Weights of a small transformer language model.
Architecture: RMSNorm before each block, untied embeddings.
Training: a variant of Adam for these matrices, 6451 steps.
Each number is 500 + 50 x the weight over the matrix's rms, rounded and kept within 0 to 999. Layers, rows and columns count from 0. Numbers have three digits each.

# gate: layer 5 MLP gate, 2048x512, rms 0.0554, rows 1994-2047, columns 192-255
# up: layer 5 MLP up, 2048x512, rms 0.0546, rows 1994-2047, columns 192-255
# down: layer 5 MLP down (transposed), 2048x512, rms 0.0519, rows 1994-2047, columns 192-255
gate1994:490615454500591531459482510514407449594443519501532404458439524433536530483582427481457400514468425518465502549505341550533435481469408448462411554511558495474483496377516511393472463496492503
up1994:573689583525577489473459426471412470446484581467576394387410534484519421517506516533550519520506464583535467450538517476506489458501488507509416517457462464496458537451549485476426435466542501
down1994:505631454495442451413423491509371517467441516507543418427504496547539416515535494511521463516521484556495521463535485516516467532484604476529569538531274525489478519494477476512520574469586493
gate1995:551523507491506502442564565601483447517491567484468444458480528524514566532537395543454493533497515488492409434466478515514551465481437482460465516461539513466449564528442572494523533490441504
up1995:372475544565513506538509449506444473468470474506586502476520489466397467459522532529517543478497505451544508542475515615446503553468476546476483505540526525518501462429539435434451417444441438
down1995:439506472496452515440491455422536508510485488572489524435522456520440492587444501452571530469560587517595582427462334494382525542532513536382584493526539565525532439480473477509531516475513566
gate1996:514585514514495512520426474477450513377608567548527416558500467431491559529456487426446472519450481604532511558432483400525514420512482478451569424439490505491395585442534502400467463527433469
up1996:437522530535452531531460455435501523457524483455514421427471447584607466471508472567465435491449517497467495468489476461405500432540479489469550428435516454380471472404540515450445532561355541
down1996:451520621506482535580465476485449544489492498478600475540445537454509554589421428493479472501476522479477454404567459487500451472491484555491556521590425461430444507453472535458405554504519533
gate1997:376553493461573498552506479472548512449574482450468537576465477450521452406442521576465461382536417479505426547439429541477448561504513511476478383486545574528453468572600522517563546425522559
up1997:439482463483516469512402501488510482604537526590581592491542508516616531556558544587535494389577523455573378502427460510566390558500492488515517465548483553536411496519524522471547574478463580
down1997:538514559476524546522522485590485483550561492498446481522450483541481603520485449514483572552570549438486424496598432544476388497511550521455527549547555547456536625448467531585545464533515407
gate1998:477496499441521507437422430504496599484563448482473591520537610586500476394473459471482572508575538414468538581450531438510498492424574490419430522510617495430531527441553441534432452468547444
up1998:510538523419456479565406458518506488448474497475432537526502521457487530457562595434489465490417426477557569460536501455517509589508523517581501485404525489473488551551464398475464547391467457
down1998:615433497470480515446582476481420517629488436451398567586515522513497481508595599546394524593476509474478547488486454501473521449531455483534567378510541517538571552534518434407453450521543460
gate1999:507606428516493587476508409426502489547426436525488597504475503570440513600465598447525517490459497455454438525495468451530503492479563464477479478437584555508395520352544511582526593517459592
up1999:500493562534517624508446570485519524439562480388555513423487466479567469489564519617551453482512492537585417456454516376457459489470561479505487519570460497500563520575502494555577508497491526
down1999:566499527536520536422518589555447503471474463469472540444464535582514514519515451572525431485597518489464463454570458583566428519481494456476573520580567490496538591533461514558557564496452562
gate2000:518536456546502511420481498530416460593535505527469522490578550614591484500502517520486471617573495582471546593505476465429424522535470469520444484473507602517554443529469531503471362418452507
up2000:588594511492506545575466535534512536516477593455483540577478398618598513591560507522473497515539524520380531589510532533459481485481534483547422477414510481510521404475434546507429491402448494
down2000:478556531430468534531513536443514478442455543503523537506502522491550513486495559471502533481474556495511510521552558474514466549508573473440482485549257429525496508440475478537511521518508531
gate2001:529556526435412433566442462503513574501514418392533524570552609409442464552477439459464516499501487478479505487487510480461609403491559542434530460459580373502554587519521448445482520469541432
up2001:483533438515525467421346535461568551585553594541569543611450450432537480507470451577548532452545515542573449479532469389529492345580516404516555491505500424493465458454613557492619514521483505
down2001:572481463486525509513453586508507497437475497532563527436463421573563559589537447558518548405564446546492507471524536438566435425530578498475565422536340449546458538465495494557478494545562582
gate2002:474527472516508554524434504479426529482507472523439468433457406472453482417464556447513494522463537487562475460537492549443470585522540487457517509591495559579599416493563423584459572561375388
up2002:459445504539536542507555442518444548529485506474509454432464485507502563510484529469533430502496500526452530492442529528516428486530547462531575481486496510506535477539482405513485536448505455
down2002:500439516511584446562496419526468588479471575558547545532447459478543526521491464539619547403425396577482506559524589525533511500518492475454457404504477405499533502546439517542528500431461481
gate2003:435477512505504499519409500473623558406479529535538500467488531501534454397486554505545559412464596523471472486448487479502502433497560507451543485507536487453510546367461523523479505468542496
up2003:548526488558488519593515564493494526506489469506548517486459546469484468606504547422479511528465470442506475441561433490479547533410499527495425489476590512371497462561532460533540582465527486
down2003:474479456528452521529506549471594588500420513513535613508519539587444478569472486442547529493556501524473552477579321505445482410497593491560484535461653505508496480573454552408470576545499454
gate2004:570497487443586504598475471406499533555627454528498506552547534430473527480547519526524483485445499493600475442568431503461450497546556422504487533499508589496501420484449515576490518543615409
up2004:453554433506550528567515506530497415483460441452498512453505485485429576500561493477520543457396463586493470518520498470460467466455508550577506489432497417513594495524478505498485577469468523
down2004:448477461511514476500555517502508461476543466509562472480519551466504474473562503560546502556467565563459500576446339577477546462560495469504454433554507467590516558474498501507483487482585543
gate2005:499417463505461577428591465535486443492557510492496505421560520535495487486509531611470501473553526536496441484510500508483482545481550547517547483432531426497492458519502521510545538526479450
up2005:526482485514435574417527494496478415472541465489490586483487524464578589488595574549440469415437581468440478494529486464476442502438491545566543492350510561426574455473527526547470556511476509
down2005:520478468502613490529371488479499504544501466501490438485463493391566498439501441515454496522548520514515462483547652493412403535478481399495454436505495393431526424509540493506533495474489577
gate2006:556527395463485479425538489506534459557568568516544465553502550539462528527481515503452507461535520545570479533524473463545544525393476461501595464412533489452492508508500479524531464509641462
up2006:576521438579500427471513499500440494536555522465456436469414455424502545508589617473505556604409464444593618585465516537523416529573497429531465475555472529496480501536464508451550487544556487
down2006:391549492425439464542569531415479468475518538437554431419492461487506485546502402427493503500517441476522516383507441489562501417534578452425542432559400421519541444473511441495574537675479567
gate2007:491491577479445470577503414442433513603513525496492455491387452506448538465605521480469452532499545466514444550460501489543512437410401454430541524456551578539484516578630509553520506457515445
up2007:442522477544545405459427509556452513464493534505496543520441491560504448415477508528539493606502524460507442537447575506433441392459456464569532552512546478582451516552526462549533419512453551
down2007:484521532497494521508439546521521446489535549456488564534527433537520447534580558507506514446511547509541459427522621446466519503509457530370585496547490403543455533498584468538557514476475527
gate2008:477396481423441514478477505531506373450459520545425519449549417582474401470528580436468530534561559474467520473448490526498502536422552500516379452513484489539569560507479531591475641516494588
up2008:488464581447530527480428528506503437531491469459481447570421515520531514511537526561476436569533432515540416440436495443478599470484493581483473494585522523566489574496483461504520441450429581
down2008:376500530471443478487484473441450484483438451481546494503465598531505557547473566470424483359592414522447554592413455534578509430524473502517471505468516538561494538449586470473491504503567481
gate2009:570442505579559459466503494470467483459512520469506536492572535489518586502520488460507530489425491447459523482552520428502529516393485507492513467533526571496525482531463469564443546508506436
up2009:498546569532430516487498569446554448534583512525604519448491494501544470449516618487518533531519552531563492513478535437410444517460478540544505507596515538527580458519488592477481507423465492
down2009:499527643539526489431550486479513461661533477471508481488537399535516599455442515581511434517442587542491437506540480443510459540537530491609548446536579532526525474501551562512620505447453496
gate2010:510482512430551505438544515515398529499510440583446482465484423512522499607463448474544405371448415458461480525488521434498496539441432507442562499491537497485551469534477491584508480577455458
up2010:372485520408524479468454529399412488489623468589463462561489508476467578580612489560491446477443515510548452516448475479472512578585427529508537532417492472500452545555506434471476568491483557
down2010:457481541452508493545464411505596477544484427494464481404444387557529453607498576506432634552452610466458450503511681514527483570498345459630460523578468482525584565496508518460436520500411445
gate2011:554509427488471441491454521536550459567492490456510421504484475501448564459589429419471499592468494527471538536495533517551465594435382505532510450565569456528527469505447491450509450542510437
up2011:451432472577511534487562508536554519588431498486486505452517535485460575507479497489526493514482513475529563462554501605505504503480482471501475581439497566580500568517468489465551448533433526
down2011:522457329505458550450517462457521412507537507468522454415479425510512533485544472519545513459609587461521528421548576538497473497518494504453528489458682508516572485569503556534472493416417540
gate2012:460524479531524528487551486600403538468596442516505488446451428484527514535369579448571549496584473474637481547545409471549485529475468549509494563566509506479547396446518493451543569545554471
up2012:517543609524499519488415550428554508467446456462496491517525521398532475579524539556398628515500451517527435563577457483544429520533461449408405511686513465450493471507506503397491441489525428
down2012:534521497452450515458484489453456582448512530473476474472617495474583514446489520550457537455561503523563539467488532576491408472481457503433443544532439475454452533482562416458486461529456486
gate2013:580505475532482519480550540446453509506491508561498594478486454570535562500570480491483489527484449445428441437568508541485536559529453487575489447452489517493483512494445464481443504501518602
up2013:481559530492584484490490551476504485521446508496452511450490449468516521611460528511467552539529567467518520495514470510478444541531478425497418618480487490501442437496550422466443451592498446
down2013:569531493506475514454535514460472486543505447438551450525518345502472492513430463450590499455458465519534503586427377489585487492502534529443492494423451588468528625460389386523521498544458469
gate2014:593550416585518559549475551554461562544552529499560524526512516558545463639557544560408545398546502640365507628475360515569477566491586512352512493492525535514458502566471483539431470589566483
up2014:513493507476538541509521549545418527499616533452513580467455457574452551443517478448448502465525524499463567469440456491519495581513573599460512542545470560575510480467519530539564414471502475
down2014:556492523419547509457508532474610435441473498582470486516447453551497460529519532483470521491554469366496522418536574487571540492515404542410459546594551477596452557416439503584448596589554569
gate2015:468535526450495509635484486422461501495492492533527552583512545496544490562447453476538427385477548497466497619538536529547564490511504566419595509499515473475514455477495486482369434560529455
up2015:447527563483539553439507518530483427493526512455555553517489380537485521569438572509479577519519459446426459517506561562462494544591555491466463491575492450493418480568494556460460424506531555
down2015:476504491470503440416488469499517511561560465500413525589469408469507533537464508463461486464469578464472545464441534534414433561593421488533457420538408487540407538482396492535457480506472570
gate2016:639453498554491512532486611414503528576458535525504442485499504427594423550479479583526451586493424396468432413423539454545550505512447454542540503552495513522555494477479490459479498441581485
up2016:588488623432483524575476455533557570539615534507544530471499529467553467428510540528567446520539453501523407470474553482540508442584500476527476576547477552500500546611498476480483468526526526
down2016:508514554505442474511491481510489530452543428476472500577490540504434553539509482520447444483458536585545432570551584510473512508444593539395530438460413475465532510401534526390469565517513448
gate2017:510531522415562546601509496537536474415552486526527550533507556486461480492496456556472544399497588532470492441452495555492516534528515516537538515493533500499454498443511487483442487497496392
up2017:502503442527571559463483499537503402587510521513533502472527456496440516511479496438467517524467516584489461500546499523520504523588533471478510545424554538488508501473516503484575442519561471
down2017:499488516485604479519411567504494466518534431546530453546496590506498554535426515486501464444489547545504497515549452496535491525413510534508433411500714504496516472514499453533607446560559410
gate2018:490477487554482420530417521462537544432552509519592494465585530519485428473471469561493494495526587481594547413519505545521559474534513501449488464513536621541507495605555434510441506484466460
up2018:543466536580514582464555404502428556579470552474501513502475517457471450491481493367531472469456524489513445525570449483500581632525501527483419549526481508534523428473433430509565545477570489
down2018:421551476432439521561484456451628476533483466515431506559531493466518526596514490531484458486477532502535457521520465411473467548488543476587535517519499475525537449485473592445576536529520493
gate2019:499464513488516482495462457504542543423529546558488528431449613490468558453529546442550378433538485611437494473517506422425561568496557565485555435491513510479435500543519454399413440458477501
up2019:546409558579443524479546386508455472440470479420489559522467509406466512539510521511558511472501506555388477549571467499524524478595543517538538463436462466535424515571570451503499532424420523
down2019:498547502517492462491543412460505483482534399540474566531503463509456488537438529483492500539520449424433426473452598598504498547569619503593409453581504553526438458499553408491518532434505561
gate2020:410494463472425528431531514477466507429452521577539412517437608489511508529465550561509455489445473470532528554556510492548444532500437523497516531524529570529532513516576482493482621564460429
up2020:452579480462486491490484547442515423552618570548509595464477476586520390499488518518480556401512560477437395473527496488388528423450441475496517472461517502441485511598538521433479495406458476
down2020:430461549457540390447461470516502456517476439533521630512478449496529465405433497578511441552506453566522462456470471581517572470496349571491486377551491401528495520439486487506458462560478567
gate2021:475476508505560553478496501505538507472441481391559475505403447461605544580556552535491531460523601490382580426568505555497396463488497511434454468612533499529477502464510439559496438543511516
up2021:445507510530606522477457530482559517436513484611530527419456517428517612509642445488448501516532498500511518374541562536581426482512475541604498500524419465476558509535507440400420540503552515
down2021:545424498523477417481525543557530555494542499525516553482465529435538514543565531490509458503455527489550476511431469556507461497447596487599494480571502488484523546471478542480608539474466574
gate2022:478579461572436450518507600476508609461522440665530547523468455489506455492477448374508502515539468547547489525577436458490395536507480575511516424459538467390405514544469442542503590462540548
up2022:492480589490471537463546580495506457550417476511498502502535474456508553470442490531490405526456518489575509557596509603509571589513335493466531520568508556575508506468425505504486423628492475
down2022:519471506403495604497546528496485527468486571525526390473490544437506593528581467404503499497449568438542588476499423544579537542511412480455431515565585548545488436519491473418536510532439432
gate2023:547532430469539545505564534510465471464504533500576407504510530485607574575524409451493503485552521482474480504468452520441533478517473449393457567524512482434512462487512549532497527506448530
up2023:446531394546516480546541527536551511483459571563448508487518539440564393517453498467506495505520420575476501522401512589498528564486483523563528524406463576492526490476431436489512540499544529
down2023:590459549596510548440425509514503620449441445466546536520502550557502467405543524477525510554485542461440618547559576533510438506505409563438449580491560497502548450596456475546487488431505453
gate2024:491488510434539566544481508456522527454464498498457490480423528488546584425475430464438522517565575463398538558553475559438463569387475506448477404548525513425537510475477490552482477499479469
up2024:494477611464620548562504549524527411433567520479478499367454496513538474469522502529477574490437548594614468530480517560457541627414544464482498524528527450448455530477500553601425504509547501
down2024:444499544501502507579440461449554378502428560525492477403535463501572600490545460520551476498542497567476464503552500455567525542479517507581486486535576478494474462572581562474440517535422458
gate2025:475483461539430499496563502447432488499507610459451461477493513500481494414455465560615573513477516509477494468560491490589537542497535327463549349512548463434499566541523460580457522561475529
up2025:480461488459506473450575463542547407471446510431479456579548450522525574504561467551569470538501436475483426495456502498466509532494430517527572391437550428538447509544468564603488524411390550
down2025:477457433520504563504532426402521455455517499475530422528549533481456431584480421502552508436501505418456524485436651528467577545510491491532500397508581502505514545546436491527524566539519597
gate2026:526492557503520445475538529545338465626514535433436463543497565533415541513498487488413483489433364550482506463476433441492534484443405459416475511459539521482446596542483385528567450574480532
up2026:506596470519522458416523514606533515531415565553427514497500625487567473483475490495522459468486487483502546455384478502446558496492486422478453510446498498484510529554553424549481441562471520
down2026:535508545520423410491475423511502515485422549473482565419508423577502486484482548479491440489440467434534489509433566430505454513529526515515497545544428552460501493510570511515554524511495487
gate2027:525403485479449508469445513410479442312471499449553457522482540525618519586476540518557475442565545518457532528586466521422531518466471485497574577429534449546449501428594506523423518575497417
up2027:541475570483507538506576500368463470502371529510531533590424544445441552469473515501490460518417488433449448425565523478523508479409493494536491517468527524524516474582476522524595484513497496
down2027:530473508469590505552470508502473488512550481529434383511524558559482480527429516512440436428451494414505518611521494457546524512529430501480477523530574501512510496456589497477532515478446505
gate2028:506537467523526571530558512512548456453518426448562504559476574555555528535543469550446463545440543531406550620491469527440518489536466506487526486465520509472515461521406448488391453507483456
up2028:465477593473508451557526518549491566450532490496596497562456452527463490492547512491391596490527480504494476454444495553528485496549470488473524521503503469435412458497556489437520540508487576
down2028:534464484508490507528471480553520494494585502479512502494578614505509561538453507449546509485559593611531579555583558422446536534479378475507533440505434530558512558558461454493491521574602474
gate2029:490451515561564499482466501577498447394632462497516519486454537494444503473449452449494535514460535545543580512511497410542547483375513544536537521518464450554539504389551523497447514554525512
up2029:544452549523506509527484491456512549556519460437538570443417558547422562558467471520511484474427528511517443443455472504502615513519509542486448434477509502460490402557482550511511499496492521
down2029:473400492512446454479494589544470548378541542564534494563532526537410507478570563483466487456430515543479476407559420535503476530489404499489438528511532507602493472518514561508524496530498474
gate2030:527497537601576455462475513449422454445507487577522514556544569489528498502464537461457492418444532452542481550488470470424527484521455552558494492437505463475435422466509423472462442493541521
up2030:519526492567601399530425494392415468497473467503543504547499526527588500477460524534533444444452608511474436481430490547545413524444452525470552484489499481546522470579470547446515515509462487
down2030:563432486513469479564507533447443486511470469500577518498490528558453455532574547537520491480448404507427504524466513547529542455542551503437513518406429516497552486472565538527531392490476452
gate2031:511502490543479549518524483516466523420573557463498444462547465443524468504529463541508560443415511453532525584505439400491471445448473507424395437498526536569414467498543467461526510550558500
up2031:537456458470449509401413469445525604475532530461459574461563447487454405494469580506477496432506472386542443517563507487538437540467439519572382579547497401470456566606539622528592487501516464
down2031:497553541442535558533516426455550546445587603447466582467494521540522458547478464475570520438469478472500525528427415523489485516428509577548508576429520505510535526549555473561481503534543455
gate2032:535496482547522544556403509483527464428476532587583564534588565454486512553401434602414498448569523550471537450512504451579502510503497506450562466561495539480470525456479553509406491492425483
up2032:427474565478545404520541509554393513425503522485444469374500424526406525629494453512500538514572491330412479542485527506436468475468480517575568460520485477517533532513416522454532531462487540
down2032:470524560566598528481446406479525511476469561542440458504555477505475431451474491514470527471646491405493487549434420587440463507555480519658459504551424551586524490469450545562524364539552534
gate2033:445470459515470526418581543455541456474435578453545495522548454506513459526503481539460512461384546494564530464502429510455597475465474520483498620471524526522586676424556542465489508520468469
up2033:610519579567552571459456556549547505481573496477490577453461450546578495545533618469552497514578415505542567492539496494530508537472503571502513436530529399564455442517504513495520434402499440
down2033:473485545511508529479464546406535439499426504467486505497488451463536465590596510525466553506465349535506422463595734447620486457549508523516484586470467549474561421542491415503522505459439513
gate2034:427499453495497539548518499452518552528554492422518508516459500440517526522596521563483510447575432537537476614439453457512515544532491526471474516496470426541538598581497497507495547474435550
up2034:462556420538435440445503514507590488560492582504516567556455456432445500538478467517514407547455510574512426453436480446549496376499531468540486497518541549488538524566418565504486504495505524
down2034:544443493470442563477535546539512519533505487549452358437453476587591457473480461544518555433450562538509429484429622537495480483527527517455508422489397504532497476566499552533501553462444501
gate2035:607500511524569477479432485375439435482461484481398493546476449533499485533471502523470416405512486454527451461488466532478513508467404532440476428488537442503426460514494504470556409659523539
up2035:518427516574527503505532517439467474475577495463500503536422612571458557518584480474461493462518433577499447502486447461476448604443431484461544498409480500502542515572482566549502539488535525
down2035:578402569565473520586519437534524561493524500509421543491480506511494470520499518447406472453536381478543485448502616411514429472556556510514479452510567457518546425445505515568452510432575434
gate2036:450450446495477571498475513524509458458524493534476558460506518500489476553537536551561459517514433560533526426556513484468568398497483447565500486505598476518509511474532498445442562594548468
up2036:600490514514486443575518595404498532482484573542474518469520501566481487482512540548471458457477510497482509394574504537540440463500386580581517509564576435477449448519486543461365509585458498
down2036:516525488461454521501475509512473445517524493516457484536489507518510479477472466476475529442485552530486508506523664510463486512469466513339568549581503529519480508478394439501447461483466497
gate2037:467586485400518428550558525575566519436513406454528490547498523522514574537510512595524481417565511500600480549519464433433391537481496517472508553497518534518471422423517480416454553575464559
up2037:510455586505479463395542526511504468393505515419499448529497417503506488505590559524466603458530523505513491418464495445513500419498508595508536453547519482522484420500538472500520417490478514
down2037:593461524566442462495473463556595494480533533475473544549468443479548530523553456501477521560405530453489434413554441436522484478481486482535490580508547504478466525471400524432556509513481497
gate2038:472555501480627492557474468443488399523595466459507520569575468481624476527642439520480558524462504558527559500488463447557504556473447482481483321542439485468503559524431523492624551539557577
up2038:506432502523526463597580520475504527497482502518442517443493591471393470607559460456442494596600574470582532544472492449476471512445408454438476470486514518443507521489516414481443463546448423
down2038:566446491526435401447511464449515482455442433442539502429614463517516547534456427494581495514512407548497469488556591449565447451610646539547487439539565493509442508474488500544563455505414514
gate2039:463475555518449479454410589441443567475512550543442489442447536505516457477535485524453428529464413494503547517460473556477462487441457510507572512493521416495523442494510449560568519552452483
up2039:460528515473511440484474436543539471560483471528476564521504449484600475487571514478524577495504488458489485608486592510563555470501518514521534492606443493532603535473496459409591499531537608
down2039:423482464467501471474501455491493484432478506478557472551560478517494473478519585518522496513419512487521491457414527469518567541489469558519578543441577608472532508509409516495416467464508533
gate2040:474525505541552529542480453474475558537444547509522466467451545506515449500483555510429448439530469513480540487554467548565641444553418439465479518454523466617487530502607481415536492520518436
up2040:424509447554483491572606451490455510549471553454469442512443610603466468524570415535562405423529472528587438512476508527562419564539494548502509459454538508458543501481510414499509463496558514
down2040:465618516549499504505470441538471483515499472460444506487400473633521385517638478521562507562462515537543545484545458543553491501484437453503483451464472627444485454553514484499401502498506563
gate2041:482470441511470504503487476489582578431428497539433444518438532512506469530479517412596445626430463579474470540437471430547560488489488506493490412504534516455551527533505611397528562517504503
up2041:493488542618496534541543525523484466506440576452562577477458515579450473542479510587513471534486478574490486456437491438569603436463528462536456526457545564506502596571604522481502447531470504
down2041:466598445532459488559516518516467525421508432498518494519406553533445525518461503626633464570500470567530473475444605609467603536444475435466446442456340566458545491520571517449520462465437484
gate2042:459486486476435656481448466522537464545558548562498442495442562552427474548561569487412503511543431511497441503417511464440423495432451435416530516515550502581475560515523479486519428582475546
up2042:444506504501455480429440476533535478526531491539528508499493520516502498531501519481511438516438467519552503516525541455504560461461503460647549604499485542497479464506580485586510464471459542
down2042:497588433457672442619519493453523589470438491468461493482511501524454492437409522551489433542536569515484509446496744460547500510472514563426602492504449507446505497505617523533545541545477493
gate2043:513522560469499443454496430561423486396561526488517489530604549423447486549605477482549531463452449487519438595500518483469422509551551530497542491503529513528576468511492492523498550515538454
up2043:460491500549563418595493578508546493523505440442586510509526497571536558518413519522552442454514467556471524451543497521559573580476507500505439456531505571515574424479533550537463390466571529
down2043:549481583547448499483526548500484492559528485476512495514440477494559475480478410420559480433446554639339554536448379476440558475550574500501567363567539567533493407371507475508527574502543545
gate2044:545536521410567500522493550520541490550509547604474520562481564484479491515501437455501495464446480539612461531345502561566527492497495480492481463455583417603586507453468436578515533558531423
up2044:510521507526435596440479513495414478468441517460469555549524361494412503526486461517404535614425550501464525529543494402560428486538649449550492523460487486522394509423529423517304548523555532
down2044:507503547449428507449566467548555636481488516436458535500516500470424446433447505498503495458555503542481417597566564523514432555580526585464361472520431518494480493507561503534477425563530567
gate2045:486530554604478540540510412551535419544526527591489491502564492427455369439494411555577457496462525523433443571579430457507524434482494582381436577530486437573457499546443461453546556535430485
up2045:571513455467475515475461524473472515420520443544513570507506466438585551528550488554546544581605571407572410457504546577485523544557506512465497534485548450474451537464471567468550510500477428
down2045:511532460459568471434533568431484430465457570474492472441537518555544496537466413548501465492546578514502439527407409538505504591493498440423443591427471460483548517511506511465570533548409605
gate2046:456482503432492526503400488574590445527628497510471464491574525516456563466349577533377488540397509565405596499499473490523530564501527461496519521500488578555514528419488509458526548446521515
up2046:522592480519557535321417518446424465524498451572563458463561575461439474448470500487507471523374553482534588472544508467445513432557425451443436599469462492449564442508451493473481512498446549
down2046:491583440433553486520566562504374520509418463541554505457455557520522467523523524548555527561538566416501447490453444503527448416494533470493528467498525560419510457412482371425555482431486493
gate2047:534505545562488513591421558529496564540567483500376369552503514462479512478495576530527498410484510507426508429574447478405537453521467541539501506454546425461478447479523424395548475479461465
up2047:488528506503456472449452472460535536524488539494514475531572474535519457512571566510509489507514435503485497526462511525555561462542547525417520510494487558455360468492385485562474472506476480
down2047:453526572498493494478624518511556561478515517386507534525524448515525438579471458432575537513494499457459489593609448505565429415439484567530481521459634446562511484568464458400442448491464546